Weights of a small GPT-style language model, trained from scratch on English Wikipedia: width 96.
Each number is 200 + 30 x the weight over the matrix's rms, rounded and kept within 0 to 999. Layers, rows and columns count from 0.

# layer 5 attention key, 64x96, rms 0.0989, rows 0-63, columns 0-95
224,203,231,228,211,233,211,214,158,261,185,168,140,230,228,199,191,201,170,180,187,170,236,268,229,247,236,186,135,218,195,215,222,151,193,161,201,185,167,173,211,137,218,208,251,166,131,176,244,185,183,243,242,262,263,152,193,228,216,187,178,206,132,194,199,164,230,201,210,210,197,220,200,192,205,237,239,189,187,192,190,243,260,170,177,187,154,167,193,169,250,185,193,228,149,223
196,194,221,221,165,167,202,202,210,179,198,181,175,213,228,202,201,188,199,186,203,202,192,198,205,208,208,184,183,202,221,215,209,166,201,198,212,209,194,196,210,209,235,187,218,152,191,225,212,205,229,198,212,183,195,213,231,196,158,195,186,201,209,209,210,210,237,211,204,175,205,193,170,195,205,200,201,147,202,236,191,195,217,193,179,207,188,189,180,217,195,210,207,203,189,198
187,166,204,208,226,210,193,202,161,195,200,131,185,264,239,202,208,207,182,188,197,223,216,218,221,222,218,218,179,202,194,205,231,164,191,202,193,183,172,216,198,146,205,205,244,196,159,211,203,204,168,217,233,191,214,163,214,276,221,247,173,212,130,164,178,171,217,171,229,217,179,184,200,185,173,207,210,182,195,199,206,233,271,199,239,148,144,173,231,208,213,215,195,242,209,232
209,217,184,190,171,193,195,154,206,157,204,264,227,186,200,171,181,190,216,218,194,183,145,187,226,209,176,180,219,211,197,206,229,195,181,212,227,183,229,211,198,249,208,204,194,246,243,201,205,196,224,238,193,132,223,227,216,162,202,222,251,158,230,215,215,214,170,184,197,210,197,197,174,201,171,192,164,192,214,222,198,171,184,216,196,224,206,241,165,219,156,246,200,177,189,213
214,206,208,169,155,195,152,188,175,234,211,244,231,156,172,169,149,172,219,233,242,219,175,163,190,170,214,185,230,250,158,172,177,239,210,175,228,176,260,216,216,251,166,246,176,210,283,190,156,200,225,189,184,172,201,183,222,103,255,242,267,207,216,166,241,191,212,212,191,181,167,167,242,207,208,145,210,201,220,201,176,178,141,235,220,235,224,228,235,203,167,216,238,129,203,161
210,176,167,160,180,213,191,151,188,254,215,219,205,203,223,189,221,170,202,179,254,221,189,233,154,241,226,184,195,181,219,217,166,194,178,170,270,212,205,177,193,176,195,233,181,173,188,208,227,203,206,196,172,220,202,191,252,208,183,201,206,242,185,203,218,141,200,223,222,153,174,211,189,192,207,214,215,210,202,207,149,222,178,207,200,216,200,175,211,208,210,192,185,171,183,212
167,243,164,273,290,76,178,239,235,164,220,144,133,235,205,199,214,229,255,168,185,226,144,182,255,238,152,171,214,149,231,244,233,156,190,244,137,233,163,215,248,183,270,180,199,254,165,192,206,144,200,198,237,208,157,198,198,279,185,169,166,209,157,155,154,178,205,153,187,192,251,219,179,223,157,263,215,219,178,220,278,232,213,136,197,180,141,177,175,162,247,200,214,180,190,206
192,162,194,237,167,184,195,151,215,227,172,217,193,204,218,168,182,228,180,175,192,186,200,210,218,159,239,211,210,194,205,141,193,173,203,201,221,195,209,160,212,187,195,240,226,210,166,245,187,187,172,248,210,177,201,210,193,209,240,219,178,165,206,215,231,216,206,216,239,175,157,219,219,213,198,237,248,161,202,179,170,212,197,231,235,203,214,179,187,196,183,219,155,214,218,183
154,196,156,210,235,207,236,214,183,248,210,173,184,221,190,142,248,234,232,172,205,185,196,203,222,197,239,175,196,126,210,213,233,235,238,209,178,255,165,188,163,154,251,152,206,208,175,187,210,254,168,210,223,233,164,202,208,249,187,146,171,186,174,193,255,222,209,221,238,219,215,189,194,235,148,273,214,163,191,204,148,225,214,168,239,209,179,185,219,144,207,184,257,199,200,201
222,270,173,179,228,211,243,204,158,171,173,155,170,171,193,253,296,224,257,163,216,179,156,161,178,262,211,177,171,175,183,219,220,191,183,244,167,305,164,220,306,160,304,158,229,171,162,209,193,143,180,166,221,238,183,263,190,334,158,148,181,232,197,130,168,214,188,117,211,219,234,182,166,270,101,317,236,230,162,176,235,243,215,115,195,174,153,183,171,167,213,174,193,268,189,245
124,115,281,163,157,214,198,166,217,201,173,320,264,153,185,191,128,181,201,276,191,219,225,187,219,153,165,155,231,231,201,139,185,247,259,139,247,175,277,187,147,251,93,218,151,167,292,185,136,239,234,163,157,191,164,171,261,93,194,274,231,205,309,235,182,180,227,244,224,153,130,179,244,148,304,90,180,215,265,214,144,179,144,292,196,235,248,286,169,227,176,203,213,150,199,206
191,60,279,225,115,258,150,176,237,146,107,286,247,127,193,217,142,161,163,279,107,202,245,173,196,159,198,201,238,294,206,104,189,236,274,118,271,82,293,189,144,264,87,285,186,166,224,174,129,298,205,132,157,226,221,184,245,42,232,311,276,226,301,140,211,210,255,264,241,180,172,149,247,136,335,50,137,236,295,190,217,171,135,298,212,218,308,252,184,234,119,232,120,185,217,187
219,261,176,169,209,201,209,174,224,238,192,179,179,218,166,138,169,221,183,194,161,176,156,187,185,138,221,247,244,204,247,259,193,222,186,258,216,233,172,184,230,219,229,222,171,226,198,223,195,143,218,199,221,195,186,223,210,235,167,217,196,197,155,163,247,187,211,168,181,162,206,209,190,229,178,272,205,200,184,232,278,231,166,199,189,208,234,215,138,188,200,192,213,231,187,172
165,214,176,193,166,212,161,198,217,230,161,231,233,163,177,231,196,160,171,236,177,242,212,208,188,152,224,201,217,198,205,180,200,166,271,231,178,194,162,195,148,215,179,186,168,201,261,195,210,227,203,177,197,196,174,159,209,208,248,245,189,196,221,183,192,252,184,217,182,214,217,203,175,198,258,179,154,181,201,202,237,166,132,219,209,140,222,242,230,234,166,188,191,167,238,213
226,175,185,214,191,172,190,169,231,207,198,202,187,208,210,171,204,242,195,169,239,206,216,183,244,197,213,218,177,199,216,188,228,248,206,201,192,160,206,216,158,197,198,199,179,207,206,220,196,231,207,213,134,233,233,150,248,175,129,232,208,198,216,158,250,168,167,209,177,239,183,164,243,242,176,220,249,271,136,238,165,205,187,189,161,208,203,197,253,252,221,201,195,221,209,177
213,141,194,194,153,171,193,223,230,148,211,201,177,191,185,187,200,188,190,227,248,224,202,204,212,152,224,245,182,205,229,138,151,172,213,153,224,162,250,212,209,223,176,184,220,240,220,206,187,217,250,139,218,212,192,226,191,174,202,166,221,220,189,167,204,198,175,237,275,188,216,178,173,156,230,189,172,206,229,193,137,185,190,233,209,234,243,204,160,273,204,189,205,188,214,193
224,130,240,165,199,197,199,236,179,194,196,185,285,224,174,195,187,192,177,244,225,256,206,131,205,209,192,213,230,189,249,187,170,198,229,177,156,229,203,180,184,199,167,222,230,216,193,231,182,230,209,182,211,205,193,167,209,202,223,225,189,186,198,162,220,211,174,211,147,141,252,194,232,222,247,200,187,171,187,193,241,148,246,209,203,194,199,169,184,231,218,177,220,193,180,236
217,206,204,218,152,159,189,174,220,268,171,215,238,276,184,186,237,253,216,155,208,184,159,180,275,146,189,192,186,194,224,213,230,152,173,231,206,258,192,177,189,173,265,175,237,217,180,184,196,190,165,222,236,162,225,245,182,233,198,200,178,236,168,166,132,148,185,211,174,222,219,166,202,236,192,240,181,209,157,234,235,180,228,178,141,191,137,191,129,204,227,190,171,238,184,203
195,187,210,180,172,235,135,220,197,233,216,229,227,161,182,219,211,228,228,245,150,226,197,216,199,180,195,163,256,221,209,174,177,255,167,208,263,196,208,230,183,253,158,171,195,213,189,202,193,249,186,103,171,121,228,224,168,99,221,250,230,207,197,188,214,228,202,211,180,189,203,181,208,206,230,154,189,242,235,258,191,156,160,216,215,228,257,239,228,209,171,195,146,158,206,214
186,236,191,173,151,178,214,184,253,161,246,222,228,133,193,212,207,192,210,206,187,144,188,159,197,190,130,201,206,237,182,165,207,244,203,227,191,189,185,181,185,236,190,226,202,199,240,183,231,208,190,223,170,214,239,224,203,173,267,241,247,171,233,206,190,225,269,217,177,159,211,180,174,249,211,183,173,198,204,161,181,184,196,253,226,279,247,179,184,200,206,169,180,171,197,156
174,208,209,187,214,211,206,243,218,193,187,144,255,185,191,229,146,201,259,234,170,224,204,173,149,217,194,224,198,235,200,156,241,230,180,225,236,173,240,175,177,206,165,203,174,214,196,169,186,227,229,253,243,209,213,204,179,160,180,188,230,218,199,213,199,202,197,219,200,213,196,213,221,228,186,211,169,204,204,206,167,138,146,216,180,246,156,236,202,214,186,231,249,197,236,154
188,214,218,241,206,205,149,202,231,201,172,267,213,168,176,228,186,188,240,156,211,229,214,235,189,205,188,202,228,230,250,172,147,191,205,181,233,194,186,157,179,263,202,226,154,160,196,191,189,223,180,162,216,194,173,224,275,170,153,223,186,188,238,204,191,202,205,207,162,158,293,194,175,188,179,181,199,219,166,190,224,176,222,156,207,187,246,170,176,222,204,224,259,166,197,186
166,163,227,206,210,252,184,225,247,222,179,228,234,209,158,189,189,175,202,217,146,159,191,144,175,137,155,217,254,232,183,211,196,233,284,177,221,175,269,218,168,259,158,218,174,193,202,206,187,245,223,203,131,163,205,201,178,160,231,205,263,216,247,185,188,204,194,253,222,228,212,144,189,195,238,133,170,224,232,234,201,161,159,208,171,212,222,185,300,169,197,206,221,138,219,190
169,215,184,200,186,241,148,163,186,214,151,159,191,180,217,241,173,208,199,205,178,207,192,204,202,237,150,134,198,176,150,188,181,224,227,180,236,256,169,211,185,227,195,177,216,192,199,217,230,204,239,195,205,233,204,179,181,212,203,204,208,212,158,177,196,206,214,206,240,186,171,185,216,234,250,197,195,170,213,207,213,201,240,217,182,216,147,220,196,236,164,285,257,197,212,222
225,191,176,203,234,212,191,238,231,266,147,221,196,192,225,181,225,243,211,200,212,170,225,158,183,206,219,186,259,202,124,189,189,135,200,126,172,211,203,192,150,203,190,160,205,244,175,172,228,215,200,200,212,210,223,215,172,225,211,181,210,194,155,216,224,178,227,226,221,221,218,156,222,173,268,159,215,188,176,178,235,210,191,212,218,186,179,209,205,238,219,164,204,209,213,167
201,192,219,226,231,203,184,176,190,205,186,209,191,232,232,145,205,233,155,185,162,107,205,235,180,205,186,209,209,226,218,187,176,247,207,202,164,221,181,214,212,233,227,205,196,206,192,204,223,227,196,170,229,225,197,241,192,215,229,246,191,270,207,160,191,199,215,188,188,194,205,218,199,211,189,177,193,243,194,268,191,179,161,235,205,149,165,166,199,211,227,184,204,155,166,173
232,213,223,237,181,195,166,254,202,191,167,247,208,220,170,153,128,211,138,193,197,186,136,194,220,190,177,177,178,212,270,201,195,183,138,214,210,209,206,235,194,195,262,182,215,187,242,204,217,216,170,224,170,203,162,178,219,179,207,177,225,155,194,259,254,202,200,221,183,186,232,189,174,168,179,206,154,242,236,176,250,202,184,160,203,249,203,223,244,194,187,163,150,203,165,184
190,161,208,148,187,235,253,223,180,151,186,203,214,197,201,165,175,227,208,205,226,155,210,174,211,169,218,152,216,194,202,207,191,161,156,229,214,200,197,188,238,204,191,214,161,227,221,211,217,242,205,171,195,161,194,210,217,187,224,199,143,179,190,176,153,184,172,214,282,225,226,220,249,234,239,165,171,235,186,183,238,190,171,186,219,137,239,181,194,188,228,216,210,215,175,235
218,211,198,220,188,180,143,175,251,220,190,214,240,187,200,185,221,221,205,222,192,230,250,183,210,207,202,198,198,201,198,184,291,246,192,217,147,199,177,209,191,180,187,179,236,169,213,182,144,168,217,162,203,231,188,213,180,203,238,198,196,195,232,162,155,206,225,199,210,187,208,225,173,186,141,275,189,153,220,206,228,199,190,183,197,220,204,206,204,180,200,248,237,192,160,159
203,175,177,204,235,179,206,157,195,143,187,205,177,149,210,207,175,189,193,224,205,194,225,211,246,208,216,258,216,127,160,209,151,225,190,182,243,148,185,209,249,199,216,176,212,210,175,170,153,237,171,206,141,182,246,232,200,181,195,222,180,232,225,265,207,233,232,201,171,164,217,211,207,238,204,197,196,242,234,200,201,190,207,206,171,208,214,226,138,167,199,204,228,182,192,173
188,177,225,208,169,206,142,135,198,145,200,195,250,199,188,200,219,176,254,188,213,222,228,135,180,188,201,242,254,225,273,203,148,242,238,213,233,144,227,222,226,238,239,210,168,221,218,184,191,199,185,215,222,182,158,197,154,192,182,173,221,189,258,161,208,212,239,180,208,165,158,215,203,141,220,172,248,207,184,197,248,163,144,210,213,246,238,245,194,233,206,218,168,200,211,186
214,168,170,233,169,197,166,182,176,202,224,195,260,201,222,181,198,120,196,203,224,179,220,190,157,218,174,193,193,179,224,206,248,252,213,147,228,162,256,188,127,204,158,217,214,199,230,140,184,208,172,170,181,190,168,220,195,169,202,235,219,219,192,210,218,196,192,233,237,218,246,241,238,189,217,146,143,174,272,203,197,172,132,254,206,249,236,147,212,237,155,229,189,208,236,192
179,201,223,225,214,210,210,196,185,165,206,222,190,217,209,184,186,207,224,182,187,191,201,193,243,221,183,197,186,198,220,190,246,218,205,175,174,171,181,197,171,226,195,220,222,153,206,214,198,241,174,202,197,196,210,198,223,174,197,172,218,199,159,192,202,212,191,213,163,168,218,200,142,186,222,179,189,199,187,215,227,217,202,189,215,190,239,187,202,175,200,230,216,214,192,199
192,186,213,213,219,191,189,192,199,183,180,190,211,200,219,169,166,198,197,187,208,207,175,186,168,208,200,234,198,200,169,200,248,193,217,191,234,210,196,207,167,210,180,238,205,173,187,196,242,233,236,193,202,262,217,189,183,197,210,216,199,191,176,153,170,216,171,198,206,152,235,232,157,175,200,180,206,222,212,155,181,186,213,220,225,195,232,150,189,170,213,182,219,205,212,188
189,203,143,211,209,209,208,214,179,206,225,190,232,189,183,164,167,207,234,230,142,176,235,220,226,183,175,182,217,182,206,206,221,235,195,226,168,201,170,205,203,191,204,157,209,235,185,197,171,204,195,225,196,185,173,203,209,184,231,194,204,201,229,190,218,214,200,200,161,184,159,169,248,206,242,220,215,199,192,192,228,218,195,201,152,207,188,188,235,212,223,211,203,179,173,194
184,216,213,193,203,196,223,177,185,185,262,201,206,241,193,185,232,173,208,179,224,202,201,208,198,216,215,192,168,218,222,197,218,196,224,201,186,202,203,218,209,203,191,179,185,218,186,234,197,220,167,192,191,144,167,174,208,218,199,169,229,190,190,188,178,210,208,217,203,178,196,228,226,189,204,184,203,216,205,216,189,214,185,181,182,227,194,249,195,199,215,235,202,189,162,193
215,209,218,160,195,189,171,182,200,206,153,205,188,218,172,191,160,223,173,222,212,231,182,229,199,224,216,248,200,196,205,173,252,185,216,210,252,168,212,175,190,240,177,188,212,161,164,199,197,224,205,208,190,223,223,237,249,197,150,218,187,188,220,158,213,202,199,166,262,183,228,226,142,224,186,177,198,205,217,181,216,230,143,228,212,197,234,214,196,194,210,204,207,198,198,207
151,209,210,194,209,200,183,162,241,200,258,138,217,200,206,192,223,188,161,170,221,220,189,185,221,202,203,195,184,202,178,237,206,169,217,233,224,187,164,244,221,193,210,234,169,215,247,232,205,220,200,159,217,200,179,210,223,205,220,184,191,249,209,212,177,172,238,179,239,236,200,186,199,219,170,187,187,182,228,214,192,204,211,164,175,206,183,209,174,199,178,182,169,170,203,178
262,212,163,169,153,195,218,220,241,201,169,222,210,206,182,207,228,257,218,215,179,228,184,226,196,190,161,236,250,217,216,197,211,228,181,200,199,167,241,193,219,223,234,197,224,244,209,181,189,188,203,230,194,164,211,187,192,176,189,182,195,149,239,226,234,150,210,195,195,205,185,181,176,229,171,173,191,241,216,187,201,220,130,215,212,156,182,230,159,194,197,216,197,179,158,170
201,211,222,231,193,201,219,145,202,163,230,188,197,189,226,206,219,208,210,168,199,195,237,160,229,208,205,136,181,190,200,210,168,205,182,226,196,209,167,209,206,168,195,212,192,232,235,224,177,178,174,184,196,199,199,206,169,224,219,207,218,216,214,216,154,228,224,255,199,207,167,185,245,197,187,198,164,194,195,221,195,195,182,140,189,240,197,232,153,196,210,202,181,187,199,181
241,195,181,202,157,193,214,225,246,211,179,219,219,217,178,205,159,236,165,230,178,219,230,252,196,172,213,205,250,258,230,173,217,159,202,166,203,203,194,145,205,234,216,160,249,215,164,220,153,264,190,188,193,208,160,185,208,169,174,215,268,148,206,198,198,192,157,182,202,195,203,200,231,136,271,150,207,226,178,176,207,189,209,211,158,210,200,164,173,232,210,154,208,206,185,186
189,216,189,230,163,177,257,162,142,184,142,196,235,151,189,199,218,151,225,220,210,221,171,176,234,211,170,216,193,182,190,229,161,256,226,189,219,230,164,210,182,229,202,180,169,213,204,184,194,180,190,248,188,162,203,180,203,184,233,179,225,177,244,198,190,220,247,217,162,162,191,195,231,251,221,184,169,191,217,221,156,208,185,228,189,215,160,215,196,240,228,248,215,158,195,231
189,236,241,226,249,199,257,182,170,203,231,168,182,189,261,174,230,230,220,187,193,218,181,142,281,204,176,189,146,158,160,256,144,226,233,225,175,193,173,207,235,126,244,188,138,212,229,236,254,134,171,191,256,191,191,216,143,274,214,224,139,263,237,190,237,221,196,223,142,225,172,189,219,238,149,262,202,142,204,229,219,186,276,159,175,222,146,190,219,161,252,176,200,146,109,204
209,196,232,210,226,234,179,185,184,195,141,210,175,216,175,177,183,184,224,159,185,137,210,215,217,222,203,191,187,191,162,183,236,193,196,215,189,233,174,215,195,220,222,199,233,168,171,202,203,147,225,220,164,197,216,206,187,249,175,188,159,198,184,172,186,219,207,219,163,206,199,231,170,215,194,222,177,179,164,225,206,207,214,181,198,179,228,251,191,176,252,235,202,237,252,252
186,161,116,189,147,203,238,174,183,188,184,186,218,193,199,167,155,219,252,257,218,268,204,207,191,198,234,162,161,178,159,205,172,239,232,201,168,186,166,239,179,170,174,217,214,202,184,220,250,234,200,240,220,186,238,183,222,220,262,213,219,169,216,175,221,197,223,165,196,208,199,187,201,203,213,181,235,209,178,120,175,212,225,185,181,201,173,195,265,180,214,206,196,230,189,181
199,170,216,166,170,225,204,171,222,210,229,264,220,215,227,177,184,177,220,209,195,150,238,192,200,172,176,212,244,222,231,204,183,216,229,237,188,157,160,172,208,219,213,251,240,197,188,214,210,214,213,133,182,190,192,202,199,176,179,152,201,138,235,221,192,166,178,207,205,148,259,198,253,202,237,167,192,188,231,184,221,170,208,206,256,176,239,209,159,200,178,162,261,244,208,219
178,222,173,217,218,176,192,196,172,149,155,235,202,201,175,198,180,173,195,159,223,172,207,232,219,245,187,240,175,196,203,162,225,149,228,195,198,199,196,234,199,235,164,213,208,175,246,243,155,233,197,186,215,188,191,206,212,201,226,181,203,219,208,186,192,213,195,176,195,210,221,183,204,217,218,182,187,214,200,248,208,197,170,171,201,212,225,136,235,214,215,208,225,186,218,164
215,193,220,191,177,199,191,134,145,209,257,143,218,178,254,228,211,211,228,195,194,212,162,190,164,210,218,231,202,178,235,221,184,213,248,146,256,225,210,173,190,132,199,239,225,201,172,255,155,239,193,189,182,190,220,125,198,212,192,203,208,198,166,230,154,211,256,229,228,176,179,170,226,173,177,183,257,249,197,241,178,199,206,209,222,251,217,192,174,200,180,212,248,167,200,216
157,174,211,192,185,219,209,182,271,193,183,161,138,244,182,165,209,221,232,225,174,231,192,220,176,175,197,194,122,179,193,217,198,233,210,221,179,177,177,227,202,133,176,225,198,212,177,180,220,209,156,161,205,234,189,210,162,215,234,218,242,206,226,189,248,177,247,217,136,169,146,206,221,211,204,204,196,204,189,214,194,233,192,233,211,192,240,245,198,197,185,209,231,205,216,154
271,185,198,230,196,221,191,230,181,194,180,228,218,175,166,233,238,184,181,221,203,192,199,241,157,200,241,296,180,230,253,153,194,180,183,223,162,267,207,176,213,197,171,161,216,170,200,181,206,199,235,228,167,163,163,196,243,160,183,256,241,203,156,202,182,176,168,221,206,235,187,248,206,195,206,161,179,263,161,234,189,195,156,192,209,194,221,197,233,236,176,183,159,153,165,165
179,188,208,197,171,182,237,214,212,280,202,198,201,228,168,226,188,207,244,175,208,211,204,238,220,137,210,201,194,230,197,283,251,237,204,199,204,217,192,194,180,157,195,182,222,207,197,192,170,247,213,146,172,204,213,229,211,230,139,188,178,195,170,209,153,157,134,195,186,231,219,204,191,180,225,212,224,230,200,239,181,150,176,189,160,214,205,204,251,185,169,141,189,230,201,242
184,202,205,215,257,200,218,215,190,197,218,187,168,172,152,226,193,187,232,207,181,172,199,230,178,199,187,193,216,187,163,202,259,143,224,236,179,173,217,205,170,215,188,190,209,173,200,144,236,191,226,209,210,228,218,165,246,231,183,178,160,219,194,231,193,215,181,191,166,214,237,199,204,163,205,165,217,229,180,224,217,165,236,196,177,196,202,223,239,182,157,257,188,223,211,244
231,187,190,211,222,264,204,190,182,151,173,227,184,208,161,205,199,180,219,182,183,226,177,191,183,183,196,175,198,224,244,183,198,212,204,215,254,188,193,246,203,227,237,169,222,195,207,189,177,215,132,192,226,210,214,187,269,167,195,172,138,178,173,147,213,206,156,151,201,156,215,251,180,168,190,163,249,232,251,168,219,204,188,246,240,228,251,204,194,192,202,159,238,201,221,246
222,197,256,230,250,174,204,185,131,184,228,151,198,189,214,174,193,198,206,225,211,208,116,215,199,206,249,197,165,184,204,211,157,185,186,159,148,153,219,192,232,184,207,201,169,177,198,168,303,223,193,180,184,207,212,172,196,217,221,207,196,242,182,267,224,200,243,224,213,139,234,220,175,234,194,216,211,182,180,226,205,171,229,210,208,201,243,192,267,216,190,252,174,228,219,196
165,218,233,216,249,140,203,208,219,215,212,233,190,212,216,199,137,193,207,222,196,259,152,138,182,202,258,214,188,219,195,166,176,204,194,246,213,226,194,213,234,204,221,208,185,203,205,191,189,236,149,222,179,175,196,288,241,232,136,265,197,172,224,198,224,203,229,193,208,183,181,196,207,210,189,215,148,228,233,213,196,182,182,151,196,256,205,203,191,198,227,202,188,201,158,160
240,190,179,221,233,182,207,229,182,185,159,193,174,228,195,217,195,239,242,229,161,181,161,134,241,217,178,190,224,221,231,153,220,204,186,232,195,215,175,175,177,211,161,199,194,212,160,216,246,227,225,215,174,183,215,196,273,167,185,198,189,162,190,174,193,170,139,167,168,201,229,270,182,223,171,217,164,215,167,210,244,219,187,230,168,203,214,194,211,214,244,162,217,220,170,208
237,215,170,201,209,177,172,221,154,226,212,241,216,209,268,247,186,224,154,213,249,177,251,190,171,203,192,209,179,160,255,224,168,149,179,252,178,199,181,211,239,225,179,232,236,211,228,149,189,207,163,154,208,207,184,216,188,166,216,210,198,201,169,274,215,200,197,204,187,179,183,211,165,211,181,196,166,215,189,177,236,200,203,146,192,208,190,154,219,206,218,171,193,191,172,172
131,187,214,174,191,197,218,205,240,240,169,216,222,194,202,170,223,229,203,143,162,205,200,220,180,212,233,158,234,191,248,214,188,199,204,262,224,183,202,169,222,206,147,193,194,184,245,245,192,192,203,225,196,239,189,165,175,172,222,215,182,201,221,183,185,197,184,216,206,158,210,166,218,187,174,222,209,189,226,181,208,235,157,184,183,248,221,228,212,117,207,194,165,189,181,194
225,205,213,196,203,225,197,211,208,183,191,195,192,176,204,186,224,186,188,216,163,188,196,190,231,151,201,183,231,212,213,224,170,254,174,180,223,252,239,206,230,178,193,196,223,175,238,252,224,182,216,220,195,174,188,215,204,159,203,261,249,198,187,179,189,203,253,185,145,251,177,178,209,179,206,178,147,157,233,236,215,182,185,189,164,261,209,213,203,203,148,231,213,184,218,142
195,196,211,241,214,139,217,200,206,183,231,195,198,187,199,203,189,210,159,198,205,188,181,218,208,167,189,185,205,193,251,192,184,242,201,197,239,217,174,254,261,206,187,183,235,192,157,216,186,198,176,232,214,215,192,201,219,192,185,191,227,173,242,187,215,195,154,185,225,205,243,184,216,171,255,250,198,161,138,187,208,203,199,217,123,188,201,191,193,146,173,231,187,224,195,222
212,164,220,242,194,183,193,151,216,160,239,196,169,186,125,212,178,167,194,203,188,210,168,142,217,189,199,159,201,194,206,131,216,175,218,196,196,157,201,191,232,207,201,191,185,228,153,256,190,167,200,158,196,194,190,213,178,212,222,200,181,235,232,176,187,237,199,187,217,197,233,212,210,241,241,174,243,258,228,188,213,204,149,213,182,161,193,215,234,214,259,200,177,191,230,186
192,219,177,187,248,196,203,199,206,215,236,230,207,180,181,180,208,156,197,179,219,201,180,177,199,146,212,202,222,200,207,235,196,252,253,194,196,148,148,206,204,234,196,170,193,225,172,207,151,165,189,203,226,210,256,183,191,207,193,164,162,139,213,208,211,235,189,158,197,209,203,204,244,242,193,281,217,200,158,214,211,180,180,194,223,154,220,189,248,188,215,202,209,227,165,173
192,249,189,156,212,239,217,196,139,219,125,220,219,207,196,184,204,210,181,240,196,170,215,213,138,231,165,224,238,237,239,194,137,216,196,179,227,209,201,196,163,165,189,190,227,211,194,224,238,153,190,225,220,210,193,245,181,219,178,181,222,248,170,204,219,145,164,226,274,190,183,161,195,143,174,191,191,202,232,197,193,215,187,204,151,202,247,168,186,242,181,229,241,227,202,186
248,212,219,172,210,193,199,229,202,217,199,220,179,231,227,142,163,175,181,224,189,194,225,230,143,186,209,206,194,205,222,197,249,218,200,195,148,172,233,171,267,167,217,165,178,185,162,202,153,210,193,180,204,187,253,188,223,215,149,183,205,207,202,212,158,190,246,202,193,246,200,202,191,231,134,234,215,197,131,228,206,220,192,196,203,227,198,196,193,174,182,205,243,205,247,152